Weights of a small transformer language model: MLP 192 SwiGLU, 6891 steps.
Each number is 200 + 30 x the weight over its row's rms, rounded and kept within 0 to 999. Layers, rows and columns count from 0. The size before them is the row's rms in percent of the matrix's.

# down: layer 9 MLP down (transposed), 192x64, rms 0.164, rows 90-156, columns 32-63
# gate: layer 9 MLP gate, 192x64, rms 0.192, rows 91-157, columns 32-63
# up: layer 9 MLP up, 192x64, rms 0.167, rows 91-156, columns 32-63
down90,095,201,194,181,204,117,186,201,219,218,172,219,216,215,162,222,193,235,151,158,224,167,162,191,183,199,208,138,251,190,184,211,209
gate91,148,214,176,244,173,163,185,189,208,126,183,182,236,168,184,143,218,186,209,234,202,158,248,173,206,193,159,267,228,224,202,238,165
up91,113,245,186,230,218,202,205,187,194,191,185,195,234,186,197,130,231,222,195,250,195,151,227,180,225,207,199,222,175,221,217,188,207
down91,106,244,173,215,191,219,154,192,188,182,183,231,279,206,223,214,175,175,206,104,257,219,219,210,156,226,168,240,214,174,201,164,202
gate92,107,198,219,238,213,226,198,213,160,227,180,215,216,204,180,241,159,179,173,242,219,210,201,113,190,164,255,214,193,195,251,217,223
up92,099,247,206,188,195,192,198,249,162,154,190,210,160,202,203,270,171,151,184,183,185,246,215,210,259,203,186,187,192,193,209,176,196
down92,098,224,189,176,208,162,262,130,161,193,192,196,254,175,170,216,235,193,257,261,180,195,153,193,178,213,200,204,211,153,181,172,223
gate93,106,204,201,233,230,218,182,244,284,165,226,144,197,197,210,215,200,197,198,194,157,224,199,166,248,198,181,222,242,156,226,168,200
up93,112,208,199,199,201,160,196,246,214,194,258,177,284,172,214,201,218,206,224,186,186,206,144,185,161,251,202,184,191,174,231,185,206
down93,108,178,202,199,145,182,221,243,231,200,201,197,218,210,226,244,232,181,231,161,203,188,183,208,184,178,186,216,223,160,273,155,225
gate94,088,219,195,188,195,138,231,191,158,186,145,161,202,203,186,214,245,166,189,231,186,261,219,190,134,221,173,233,259,220,232,192,184
up94,101,205,177,219,204,236,239,233,196,188,202,228,195,212,151,169,196,125,207,227,209,163,188,191,214,163,239,173,178,220,239,223,204
down94,098,203,211,211,175,137,219,194,256,195,180,196,167,206,220,175,179,236,229,209,169,217,205,207,175,160,208,191,166,192,174,239,178
gate95,105,219,194,210,217,165,179,193,221,250,159,213,210,187,259,197,161,224,169,227,183,150,252,136,173,184,177,160,225,209,163,184,196
up95,097,179,194,137,210,210,185,174,173,142,205,184,183,280,174,195,213,205,234,208,200,253,206,233,261,146,217,207,242,159,174,169,183
down95,098,242,210,184,255,183,208,206,179,212,176,172,183,156,223,173,128,228,228,178,183,165,185,156,185,208,217,176,222,204,234,227,235
gate96,092,196,157,134,202,131,175,233,190,168,165,250,199,241,198,235,197,195,175,212,196,163,201,191,130,178,186,204,204,219,223,202,188
up96,101,213,211,227,193,152,201,171,185,195,206,230,174,175,263,207,137,267,202,187,188,181,226,203,174,193,198,181,189,161,170,176,250
down96,097,194,212,284,187,277,149,199,231,175,212,254,171,230,204,164,171,193,208,193,217,200,188,219,202,256,172,205,235,188,226,168,132
gate97,095,187,167,228,159,158,193,234,197,162,221,186,191,238,193,218,212,179,241,246,154,170,277,185,227,160,189,201,223,144,277,208,147
up97,103,238,204,164,214,202,214,216,229,237,238,227,162,168,173,213,209,184,222,115,212,196,224,206,257,176,169,164,191,181,245,241,183
down97,110,183,210,195,217,189,161,193,163,210,208,230,175,165,181,152,151,207,174,239,247,213,171,209,215,224,193,157,218,238,179,205,233
gate98,097,246,239,198,184,234,197,159,209,157,238,173,178,170,226,185,194,200,243,229,193,205,200,180,145,233,210,277,218,186,168,184,195
up98,090,221,206,229,227,193,128,186,190,251,211,205,194,179,182,227,212,177,203,211,181,242,263,221,183,189,189,295,203,180,190,181,220
down98,091,164,206,242,230,253,244,220,227,196,232,229,168,139,220,207,229,211,194,191,149,203,171,208,196,164,209,154,204,207,179,213,191
gate99,092,161,130,159,163,209,162,229,204,215,222,143,200,178,206,255,224,172,214,237,209,159,176,216,199,220,162,246,172,210,195,188,173
up99,102,204,147,199,238,178,184,236,175,233,250,190,186,192,182,246,190,221,179,196,160,186,213,224,224,234,190,180,178,219,224,255,225
down99,103,184,206,228,223,227,214,211,133,162,250,169,170,197,224,190,216,217,194,161,279,171,221,204,227,237,212,227,226,214,170,189,174
gate100,101,191,143,172,179,192,168,213,185,185,222,217,199,158,200,201,220,212,256,191,152,186,200,206,164,179,216,184,171,203,197,219,199
up100,103,184,167,182,239,193,174,178,269,188,163,189,234,214,239,168,235,230,212,227,177,222,213,232,150,226,215,170,192,222,202,218,211
down100,105,199,200,188,205,164,129,169,177,154,176,212,193,143,185,214,215,210,207,188,229,235,200,206,227,235,222,220,173,173,176,245,189
gate101,111,157,162,225,167,209,238,254,189,195,220,184,264,206,210,178,230,226,209,261,194,203,158,180,142,189,228,186,202,211,195,208,194
up101,113,174,230,194,147,215,242,236,166,191,200,180,192,210,228,133,247,240,181,246,202,223,220,165,193,215,225,167,187,233,117,140,195
down101,112,208,201,244,249,133,164,190,193,243,131,195,188,236,165,207,200,189,187,95,198,188,192,245,209,181,220,188,228,196,181,191,149
gate102,092,160,220,226,141,152,185,234,178,179,196,196,209,240,226,260,192,229,204,178,156,142,200,208,184,181,185,232,192,207,171,175,193
up102,090,212,223,179,155,228,215,171,235,239,260,198,157,231,229,207,193,193,208,185,191,218,196,196,267,196,208,228,233,139,183,207,197
down102,086,227,227,192,251,255,254,200,196,236,193,172,130,198,163,144,204,150,217,234,211,197,180,202,239,224,215,174,195,200,208,223,175
gate103,097,188,205,190,188,200,187,187,228,205,204,210,205,131,205,262,177,227,161,240,138,170,246,209,173,173,247,188,166,236,178,172,191
up103,093,165,264,174,260,203,162,183,196,185,231,202,172,189,217,181,206,156,187,245,204,207,241,248,196,198,159,185,126,217,273,242,195
down103,096,216,225,178,202,139,154,204,185,232,181,255,215,188,153,250,170,187,177,186,177,244,150,200,212,193,159,218,168,232,248,222,228
gate104,081,226,209,172,195,205,188,183,192,184,182,159,231,211,190,183,218,230,133,188,162,172,212,235,211,206,179,198,179,225,178,197,206
up104,100,235,248,197,140,151,196,197,181,160,197,206,212,246,183,213,205,231,163,189,155,200,252,187,265,189,185,176,184,200,130,236,219
down104,097,161,200,223,217,243,187,150,220,145,233,266,168,186,188,239,224,199,182,121,190,199,190,169,197,238,263,226,229,194,193,181,194
gate105,098,185,194,238,191,208,173,248,221,176,155,234,236,279,247,228,165,206,236,229,169,207,255,161,213,169,198,183,191,204,178,191,175
up105,105,180,189,235,229,180,226,210,199,195,212,202,175,218,222,209,226,229,171,216,165,224,237,203,169,192,109,238,226,181,121,199,195
down105,104,213,202,195,150,248,211,208,183,201,199,161,246,203,206,208,201,200,201,169,147,180,239,124,180,146,232,213,197,185,202,184,191
gate106,121,170,243,199,182,219,157,194,191,212,202,188,247,212,177,220,216,215,259,236,208,210,190,153,149,136,224,172,190,204,202,158,190
up106,111,200,187,193,170,195,223,176,222,148,200,185,214,133,200,247,192,237,232,184,246,251,242,205,222,170,230,174,196,196,238,191,227
down106,106,175,209,203,200,210,200,148,244,190,167,204,228,176,140,223,248,167,196,111,195,178,250,190,235,218,203,123,225,183,212,226,220
gate107,102,171,185,166,186,187,201,213,229,198,184,163,233,205,142,194,266,201,197,208,210,212,269,196,221,183,228,220,252,169,181,150,240
up107,102,190,190,167,223,233,173,205,178,210,232,188,194,180,155,182,244,264,174,134,204,216,248,209,211,226,205,174,236,203,230,238,198
down107,107,182,205,185,205,224,235,205,196,171,173,274,136,172,192,225,180,228,175,230,255,213,189,199,216,200,202,236,147,178,185,190,207
gate108,111,192,204,195,145,180,212,171,216,198,252,187,172,171,201,198,205,207,248,199,191,183,229,195,173,176,193,214,208,220,175,196,213
up108,098,185,230,261,234,149,143,267,168,208,178,170,203,196,248,207,178,200,193,190,235,248,180,133,180,238,203,202,177,181,219,219,181
down108,097,229,203,183,227,252,175,212,235,195,270,232,177,222,166,186,176,217,232,215,238,201,174,190,221,219,160,215,205,188,223,234,103
gate109,103,188,198,209,186,215,157,229,183,223,205,176,235,203,207,169,245,275,201,232,202,208,189,211,226,147,205,199,221,196,182,181,175
up109,107,213,144,230,213,224,194,207,180,192,160,206,193,216,176,210,259,157,144,231,242,216,214,218,185,262,157,238,225,248,169,210,182
down109,106,175,244,217,162,205,177,200,208,205,197,242,227,128,180,184,204,243,193,169,145,218,219,177,238,212,207,167,200,221,183,204,190
gate110,092,173,134,192,178,199,238,187,280,186,179,220,179,190,195,228,186,205,207,233,176,206,225,239,184,222,207,176,193,175,241,182,164
up110,100,224,262,224,179,206,232,166,226,215,152,191,137,178,202,209,230,173,191,211,174,197,220,155,189,144,185,204,167,219,190,182,237
down110,099,197,156,196,187,256,247,196,179,186,173,177,226,237,220,247,192,233,174,250,143,229,202,199,221,165,169,220,181,172,193,179,156
gate111,086,185,133,169,191,224,205,230,187,214,222,159,231,212,206,221,236,196,131,241,202,152,195,215,166,193,218,225,194,193,220,202,172
up111,107,167,181,226,182,180,196,202,151,176,179,166,247,200,210,177,274,229,241,271,200,224,221,202,211,225,234,244,192,197,177,198,258
down111,108,214,191,219,160,185,160,186,211,174,225,217,218,213,235,247,213,161,224,163,159,153,223,137,182,187,150,261,204,204,225,209,176
gate112,091,209,168,235,192,212,215,205,169,213,224,144,151,247,179,167,235,217,219,177,181,233,242,175,213,218,193,232,207,171,210,218,203
up112,095,243,165,158,222,230,188,246,157,198,180,216,186,208,198,150,243,212,150,172,183,233,165,209,249,195,235,246,216,217,226,197,184
down112,096,183,162,211,202,199,235,292,151,208,188,141,196,215,232,232,222,222,198,220,185,154,239,245,185,218,196,210,196,220,181,217,156
gate113,102,212,159,217,143,224,194,222,209,169,211,173,155,190,243,194,161,185,183,235,204,217,165,221,184,134,182,226,180,234,216,202,182
up113,087,246,182,166,201,243,153,177,178,223,171,123,184,209,186,209,200,200,200,276,225,205,239,190,221,192,246,205,201,163,220,154,202
down113,091,201,156,228,168,178,171,219,251,180,211,207,172,209,201,203,214,130,208,118,229,149,182,233,218,228,210,187,237,191,208,177,169
gate114,083,195,187,220,210,196,213,208,185,166,196,214,205,185,200,241,218,220,203,254,227,169,188,203,262,168,210,155,186,168,205,201,249
up114,091,225,192,240,173,215,169,238,209,223,186,245,197,248,213,241,254,151,197,190,185,171,200,179,173,217,223,192,200,192,223,172,163
down114,089,167,257,211,258,171,212,160,185,211,214,187,179,175,193,182,225,219,192,213,212,206,191,239,238,223,213,170,176,224,152,165,243
gate115,116,234,209,241,224,185,147,201,160,245,159,145,198,181,191,226,190,213,226,208,205,150,227,246,193,171,173,266,158,182,223,260,254
up115,115,174,189,198,247,195,212,223,207,184,182,235,143,172,181,152,259,239,245,191,139,230,208,187,215,226,217,224,182,199,236,221,171
down115,115,144,209,190,198,250,208,191,211,203,254,204,174,186,222,188,133,186,202,263,112,218,198,158,223,169,180,194,246,186,197,180,243
gate116,089,215,155,144,200,240,193,186,231,211,198,203,193,197,153,204,151,238,170,172,173,193,196,168,225,191,215,201,229,207,191,270,187
up116,094,205,268,222,185,230,235,168,182,210,216,220,198,131,199,162,204,244,168,166,213,206,180,203,203,236,222,199,134,197,234,225,226
down116,091,214,173,204,173,155,248,170,237,202,204,146,244,237,210,188,195,228,205,175,147,182,218,165,167,144,218,265,219,140,223,179,218
gate117,107,166,211,165,198,215,194,223,202,252,162,218,135,234,254,146,161,201,248,205,164,234,225,177,251,207,175,238,177,171,262,164,210
up117,106,158,252,169,190,207,225,219,260,181,222,207,165,189,189,227,221,287,192,162,280,216,201,157,167,168,130,199,186,181,176,181,212
down117,104,212,177,139,207,219,250,174,157,241,169,214,203,211,229,242,199,185,202,196,163,186,195,194,153,137,198,245,230,195,205,234,165
gate118,088,176,198,225,186,233,157,238,211,226,208,150,261,233,243,234,156,202,250,191,162,190,205,250,186,203,216,172,145,250,171,190,223
up118,100,217,168,196,257,183,188,248,195,222,205,160,224,205,196,212,200,150,187,179,152,241,288,215,229,198,212,200,231,224,209,177,181
down118,103,214,177,244,190,231,139,234,187,176,210,202,205,204,256,216,200,144,181,153,221,153,152,132,190,212,217,197,230,186,159,185,209
gate119,115,224,162,233,230,186,228,227,185,196,250,210,191,199,197,269,165,191,244,215,186,169,169,196,153,191,212,245,209,170,164,226,137
up119,110,207,181,173,153,181,238,219,136,236,184,211,184,182,187,170,177,207,194,206,217,162,251,208,224,193,186,193,174,177,216,179,237
down119,107,164,228,179,174,171,177,216,174,232,207,176,212,170,195,229,149,224,201,253,187,205,216,230,199,232,167,179,209,222,249,147,208
gate120,088,190,247,164,156,133,215,200,178,153,154,248,206,210,212,177,215,242,160,215,219,235,188,181,210,200,212,175,162,212,210,205,188
up120,100,177,172,197,245,247,187,202,216,242,168,250,192,229,164,190,212,165,162,223,179,185,143,160,255,206,164,188,247,201,199,155,240
down120,098,237,214,225,189,181,167,219,175,217,199,225,186,188,208,190,227,182,189,301,163,182,175,199,164,231,206,199,223,190,143,220,147
gate121,095,151,208,183,183,174,141,186,218,218,204,182,197,209,213,181,162,217,237,208,195,205,202,253,214,230,220,248,190,197,232,206,188
up121,095,227,231,251,220,182,182,213,187,200,188,152,176,152,253,225,220,212,203,217,203,216,175,234,194,231,191,197,165,218,167,182,249
down121,099,211,194,225,202,250,179,203,225,162,205,234,243,187,155,195,204,183,202,305,200,155,190,223,173,256,229,212,219,215,176,145,212
gate122,104,188,177,177,192,174,151,238,242,214,170,175,195,182,161,228,221,210,168,241,156,172,212,229,214,205,240,190,139,154,178,224,182
up122,098,201,212,210,172,212,239,233,175,224,138,211,180,206,156,181,216,202,158,215,207,208,238,201,224,217,178,202,195,217,177,168,179
down122,096,191,163,177,213,237,206,182,278,178,197,196,224,211,181,224,214,163,217,177,176,179,176,196,191,202,196,165,209,192,244,195,181
gate123,099,163,178,229,174,188,155,254,198,234,202,176,241,237,208,190,186,186,224,245,93,170,228,157,217,168,186,221,172,182,226,189,188
up123,100,248,186,184,156,149,208,188,212,158,160,146,219,267,215,194,215,191,201,246,213,189,203,208,140,168,189,237,234,169,179,208,148
down123,108,223,236,226,178,206,232,211,222,172,145,164,229,241,193,193,208,193,227,199,181,228,193,153,164,190,224,166,190,174,251,203,190
gate124,091,252,247,192,228,222,210,196,220,133,200,203,250,207,236,190,182,174,200,195,144,135,224,188,187,227,189,248,223,220,197,198,193
up124,102,179,202,228,201,204,235,236,197,194,228,173,167,234,237,158,170,165,196,185,230,228,239,184,244,224,178,194,175,183,209,181,176
down124,100,138,209,190,200,216,199,195,271,252,215,193,138,179,183,202,211,209,225,134,235,195,198,242,258,138,186,171,227,144,185,206,209
gate125,092,176,191,153,187,193,203,273,188,246,210,187,194,208,229,267,214,232,219,207,219,190,198,155,197,195,209,233,187,157,216,167,147
up125,100,170,168,199,206,230,129,203,214,188,205,201,158,197,223,179,211,208,188,196,206,256,235,209,263,188,149,219,233,181,214,126,189
down125,096,176,240,223,188,198,214,218,209,248,198,209,215,189,221,143,196,206,195,182,234,215,228,165,199,198,245,175,217,186,175,148,241
gate126,094,176,256,195,191,210,242,202,157,181,152,217,175,235,169,168,175,234,223,197,185,243,190,147,244,178,172,231,246,188,270,175,180
up126,095,206,244,179,183,190,242,227,184,215,220,152,203,248,172,187,204,250,171,201,209,191,172,208,179,220,173,210,183,189,178,207,157
down126,093,248,205,167,126,241,191,213,175,196,167,196,162,177,245,213,206,281,177,113,187,232,223,216,224,188,218,181,208,200,229,210,199
gate127,116,172,205,175,196,190,160,186,218,118,185,165,207,174,206,197,236,195,226,237,149,157,185,182,219,184,223,272,186,158,226,221,210
up127,094,232,183,181,237,188,196,180,210,133,230,215,195,138,218,193,194,243,175,243,192,219,220,208,189,216,205,188,229,167,176,164,173
down127,093,156,182,184,199,187,183,211,167,222,179,177,204,238,234,253,197,173,248,152,199,225,172,225,210,132,175,245,149,235,212,233,255
gate128,093,179,171,247,177,178,244,202,184,217,180,179,209,227,209,165,196,213,225,189,184,207,218,232,194,191,226,167,246,162,240,245,217
up128,093,211,233,192,214,185,216,188,201,205,249,159,136,178,225,206,239,222,193,236,161,161,220,174,264,213,150,204,171,217,219,152,205
down128,096,158,196,221,184,195,250,140,239,227,181,198,187,191,161,179,167,202,193,322,188,191,177,220,220,192,136,182,191,220,224,196,169
gate129,114,175,250,196,138,203,215,218,175,236,156,150,229,247,150,207,253,190,207,214,191,198,212,202,217,213,208,195,199,191,138,224,135
up129,106,207,231,174,152,164,222,207,215,207,179,259,232,190,196,227,171,199,212,222,231,154,209,213,187,199,187,151,208,187,153,179,204
down129,106,170,232,217,267,243,154,205,173,212,211,234,224,173,148,212,207,247,226,134,201,161,220,221,197,190,129,231,248,154,214,198,188
gate130,106,163,146,202,215,220,169,233,225,172,163,135,179,167,234,201,204,114,193,216,139,238,196,213,184,182,171,229,196,196,231,235,218
up130,102,186,214,199,221,192,207,177,218,214,226,169,196,231,206,250,205,231,131,204,182,199,200,180,184,259,242,210,158,203,173,235,194
down130,104,190,237,227,211,161,207,231,168,183,210,234,237,239,249,174,243,186,197,192,182,193,209,205,205,214,204,203,204,199,199,219,252
gate131,101,207,151,190,241,234,210,219,195,207,142,142,207,213,185,166,241,203,215,220,223,215,184,183,191,180,224,206,205,254,146,191,166
up131,096,225,207,178,202,162,210,148,230,177,184,259,187,219,187,155,190,204,186,231,212,153,212,192,181,208,186,170,209,207,144,210,159
down131,098,210,180,189,253,232,175,199,186,215,193,190,220,219,236,196,206,211,191,205,158,215,216,154,183,194,182,238,215,190,242,191,135
gate132,100,227,203,194,197,203,196,200,244,215,182,208,206,181,226,224,202,159,272,201,205,218,176,215,202,200,221,235,220,244,183,166,166
up132,106,204,229,141,197,221,199,195,236,180,191,231,150,158,199,195,230,260,229,187,208,188,242,194,238,165,263,154,174,257,173,216,194
down132,104,216,171,207,175,160,164,207,214,192,198,183,226,213,241,180,160,224,154,184,201,211,162,193,162,206,216,253,205,177,152,227,230
gate133,091,185,203,245,164,206,204,245,212,213,164,174,201,221,191,232,208,210,184,197,195,216,235,156,236,153,207,210,165,183,193,176,164
up133,104,213,255,198,164,210,234,215,209,206,204,243,214,196,219,184,188,185,174,203,180,190,223,242,254,166,262,206,220,219,195,213,212
down133,101,240,247,196,242,223,262,165,178,201,211,215,184,180,151,145,212,152,216,162,230,179,182,146,188,217,173,151,193,223,229,254,234
gate134,117,156,169,185,217,152,233,195,177,193,166,126,235,207,210,183,195,216,234,235,254,221,155,164,208,195,219,221,159,209,235,203,191
up134,105,219,213,184,181,200,284,106,231,209,166,165,192,213,264,216,246,220,216,204,179,148,177,202,228,210,184,203,191,221,171,173,160
down134,103,187,212,166,198,149,185,201,177,135,194,183,213,169,151,175,245,155,205,173,227,220,212,210,219,270,199,265,188,199,232,253,261
gate135,101,173,238,197,213,163,195,192,135,182,209,202,196,209,264,215,128,152,226,224,202,161,204,166,242,139,221,214,211,187,235,258,225
up135,094,200,211,186,176,228,246,202,215,240,162,188,248,198,199,203,227,255,206,210,239,106,161,226,182,179,207,195,184,180,279,193,215
down135,095,203,170,210,219,169,185,195,160,213,216,205,197,165,195,201,196,167,192,240,190,169,201,174,172,166,157,204,235,214,168,229,255
gate136,084,167,190,226,214,174,196,197,207,208,226,170,257,176,150,190,147,182,146,199,213,176,176,192,161,211,142,251,248,176,194,220,234
up136,097,222,258,276,213,197,211,234,182,204,175,194,223,141,205,184,199,214,194,189,212,210,207,163,175,165,211,211,162,192,174,187,255
down136,097,224,155,192,162,146,171,178,182,161,217,192,288,218,224,254,177,172,234,237,217,181,190,214,217,213,168,182,175,233,192,173,171
gate137,087,168,143,219,191,180,202,227,190,152,180,225,189,223,187,191,239,213,205,252,134,194,210,168,175,206,193,197,180,194,222,175,193
up137,084,196,216,222,149,186,190,204,190,201,181,143,229,192,235,214,168,179,221,244,167,188,256,194,181,165,216,215,246,173,211,181,186
down137,091,170,156,223,179,221,217,239,237,159,191,136,229,201,246,188,213,145,227,236,153,166,195,220,162,198,212,252,217,178,185,225,174
gate138,093,200,222,192,195,168,128,225,191,178,196,166,184,208,211,223,261,189,238,217,179,142,256,234,218,225,207,154,198,168,194,192,207
up138,101,213,257,211,177,257,211,234,208,172,199,203,188,154,155,250,178,172,229,209,189,175,207,206,192,189,193,183,196,250,182,212,181
down138,102,165,197,223,196,248,170,218,156,167,165,215,149,194,168,240,226,191,202,145,205,225,179,184,240,247,224,235,177,185,173,190,164
gate139,116,212,155,232,206,219,218,233,155,214,133,183,225,188,196,242,184,200,270,235,169,181,244,257,194,185,211,217,188,208,229,223,197
up139,105,195,230,273,166,121,211,199,127,221,160,198,230,162,177,195,187,275,204,201,173,224,215,188,239,161,160,200,165,231,169,179,193
down139,100,157,206,136,234,247,186,222,229,231,190,203,168,195,228,240,183,149,225,222,182,192,195,226,219,209,246,246,211,209,148,198,115
gate140,132,217,218,244,205,130,183,167,218,191,199,203,179,218,148,229,218,209,218,228,161,212,263,147,177,219,164,202,198,210,228,163,154
up140,102,151,231,172,164,225,176,216,220,187,202,235,207,255,262,181,204,189,187,179,162,230,189,217,231,202,208,182,231,179,171,208,235
down140,099,245,216,165,210,174,285,181,204,253,250,218,183,225,177,219,201,286,200,239,176,186,225,186,156,235,162,181,196,209,182,205,161
gate141,108,195,203,206,197,168,184,193,191,166,251,146,218,187,201,220,203,216,185,219,211,226,290,171,190,201,215,251,171,181,271,215,271
up141,095,175,199,275,185,227,219,182,188,213,229,206,200,193,177,211,221,210,170,282,238,194,193,171,207,152,190,180,176,158,180,168,232
down141,099,239,205,166,170,189,176,168,264,161,186,213,184,204,213,206,205,182,178,112,168,196,239,174,219,198,236,226,188,203,225,223,179
gate142,107,205,216,216,173,222,176,152,197,180,189,185,183,166,219,226,223,207,189,187,193,236,187,209,182,186,210,202,151,202,185,213,190
up142,102,197,167,174,230,201,203,220,185,196,160,195,148,226,150,220,204,114,255,167,197,194,256,261,200,188,154,211,215,138,197,214,182
down142,099,194,166,157,180,171,194,237,168,234,248,219,196,254,289,227,168,250,198,246,154,195,216,173,198,170,196,200,187,187,194,163,156
gate143,096,189,197,172,187,200,142,205,195,237,206,208,169,218,197,231,203,185,216,269,232,194,200,219,167,160,187,221,232,181,139,217,219
up143,104,228,224,192,194,161,244,207,215,223,151,141,219,202,163,152,236,181,189,169,213,176,176,139,203,265,236,244,189,237,189,150,200
down143,106,234,281,194,249,137,218,201,236,156,187,231,231,173,159,220,203,233,206,258,195,200,151,190,199,197,145,203,210,222,241,247,200
gate144,108,214,168,213,157,228,235,220,201,196,201,180,219,220,205,231,194,222,189,201,184,173,250,164,186,199,217,178,199,177,164,204,172
up144,103,228,217,269,206,222,259,179,237,216,162,181,176,184,136,203,200,198,168,178,190,244,212,236,237,149,167,239,211,196,185,214,231
down144,108,170,235,195,195,197,228,325,229,208,226,198,194,183,180,190,131,262,213,211,157,180,195,183,203,202,209,178,182,211,180,200,183
gate145,090,217,184,119,183,231,154,190,231,192,164,192,206,171,195,200,217,216,193,196,233,189,207,251,165,212,222,128,187,143,170,209,187
up145,094,129,165,191,235,241,194,204,191,220,206,233,218,235,214,229,216,171,207,170,221,212,251,171,252,191,218,235,161,186,211,136,213
down145,098,169,238,191,139,167,204,242,228,231,130,203,206,211,222,202,206,123,212,255,176,206,152,222,172,185,182,202,200,166,197,208,158
gate146,114,173,194,166,213,195,216,199,164,216,140,196,229,194,164,200,193,218,190,240,180,208,227,231,194,178,239,200,189,116,211,194,196
up146,104,118,228,212,200,213,197,153,301,174,218,223,213,208,250,224,214,183,166,149,183,166,193,216,216,193,186,197,250,188,216,196,216
down146,109,211,199,184,168,228,264,129,142,180,174,211,204,206,172,195,188,251,158,210,241,172,204,235,195,226,138,220,211,186,170,220,187
gate147,093,189,235,220,156,179,199,173,225,101,192,188,183,246,220,234,189,201,206,185,208,155,221,189,151,238,192,227,193,213,206,184,170
up147,100,188,249,200,242,222,168,197,221,224,188,197,207,176,202,176,185,230,197,226,151,197,203,209,203,156,204,163,198,231,174,148,185
down147,101,207,223,214,158,250,214,171,163,137,195,207,172,211,237,213,208,217,166,188,244,186,206,220,176,188,175,243,218,222,216,214,199
gate148,097,194,194,209,161,224,256,198,189,209,171,167,239,164,194,216,182,180,219,214,178,264,132,206,139,173,221,165,229,203,230,209,158
up148,094,207,156,252,197,226,182,255,205,210,193,203,163,193,132,233,210,241,186,185,139,207,202,246,239,183,186,195,221,168,226,194,211
down148,095,203,234,209,253,237,159,207,202,230,211,175,242,158,201,188,182,162,266,185,182,160,159,196,169,244,236,212,225,177,234,194,171
gate149,099,152,153,179,150,172,173,185,231,193,200,170,229,177,229,202,219,179,250,231,131,184,231,177,210,214,174,253,163,198,249,206,160
up149,094,197,184,177,203,205,175,193,186,214,250,227,178,150,241,176,171,207,257,144,173,214,187,226,214,203,200,221,194,212,218,193,207
down149,093,160,223,201,224,194,194,211,173,238,234,198,180,138,149,162,242,200,206,211,232,183,178,253,261,126,220,188,203,248,219,193,252
gate150,108,203,185,232,194,194,208,207,223,193,162,159,244,227,254,192,193,159,234,213,139,232,257,152,163,212,197,238,239,196,225,141,170
up150,092,245,169,202,173,185,197,210,201,178,209,165,194,233,174,163,209,214,208,240,191,223,199,264,197,170,183,205,180,187,165,289,189
down150,101,176,208,217,137,192,218,264,262,228,215,231,227,189,163,237,221,191,194,211,246,161,196,154,170,151,223,185,190,212,166,205,133
gate151,096,260,191,222,132,159,207,197,214,192,247,189,210,245,213,243,133,194,243,227,168,180,200,191,169,166,162,187,188,220,236,197,222
up151,098,230,175,186,210,235,150,227,139,191,172,220,224,222,204,263,206,178,208,237,206,209,242,221,180,184,182,215,207,163,196,253,180
down151,099,201,181,198,160,167,172,214,273,192,205,210,251,227,183,188,255,218,237,147,225,202,194,175,191,209,244,185,182,150,187,194,258
gate152,108,229,226,227,190,216,233,220,216,176,153,164,191,211,190,159,163,177,231,222,248,237,181,202,169,198,193,218,179,189,230,196,236
up152,103,179,196,212,195,182,245,254,199,184,181,194,241,237,119,217,203,211,208,165,237,198,169,202,175,240,188,170,196,263,221,163,230
down152,105,177,180,171,152,151,163,218,221,233,245,171,108,222,234,214,221,196,186,218,205,214,212,228,234,164,165,191,194,171,195,195,179
gate153,098,174,164,200,171,197,221,237,190,193,186,204,219,215,214,200,237,170,199,216,180,151,185,183,164,178,238,197,204,174,207,142,224
up153,098,190,197,208,244,209,236,210,214,200,205,240,152,196,187,182,219,213,118,174,246,188,137,237,203,221,216,167,186,208,200,214,211
down153,098,165,227,158,179,209,220,140,212,192,202,198,200,143,195,151,215,194,199,258,237,213,160,187,236,190,207,189,167,200,210,225,215
gate154,109,201,195,211,182,210,221,238,155,158,146,220,219,178,212,212,207,160,162,240,163,229,190,216,238,194,157,236,182,199,194,165,242
up154,098,152,202,220,193,180,264,177,219,159,219,215,226,183,131,231,175,191,179,214,238,186,158,193,229,237,237,261,191,156,213,213,193
down154,100,193,227,137,215,172,217,196,205,193,205,217,204,246,273,222,199,167,212,298,155,174,177,196,186,235,217,215,179,234,159,247,217
gate155,109,183,223,155,187,168,174,222,195,213,168,202,199,238,183,194,197,210,244,210,180,210,207,115,225,212,216,194,217,196,147,176,175
up155,094,191,239,190,202,255,195,183,175,123,192,178,197,227,221,187,162,208,205,245,238,193,171,152,179,238,155,215,201,140,195,198,203
down155,095,223,214,176,208,138,211,176,188,209,196,182,182,180,215,199,160,216,175,214,179,203,181,276,213,222,249,199,215,237,292,262,216
gate156,112,193,234,183,209,154,168,198,269,201,129,241,231,184,201,224,175,226,158,193,159,176,179,242,189,183,232,189,225,180,216,199,201
up156,104,183,210,201,210,240,171,194,172,195,148,165,226,249,174,160,239,201,146,222,200,241,196,212,181,196,240,221,149,252,161,249,194
down156,109,201,221,190,181,182,222,100,195,170,188,192,204,220,170,225,179,243,202,142,128,149,194,259,219,174,189,202,196,163,235,221,204
gate157,098,192,206,170,181,146,168,211,186,195,231,258,226,240,220,191,200,154,249,203,137,235,198,218,211,200,144,197,277,189,200,123,203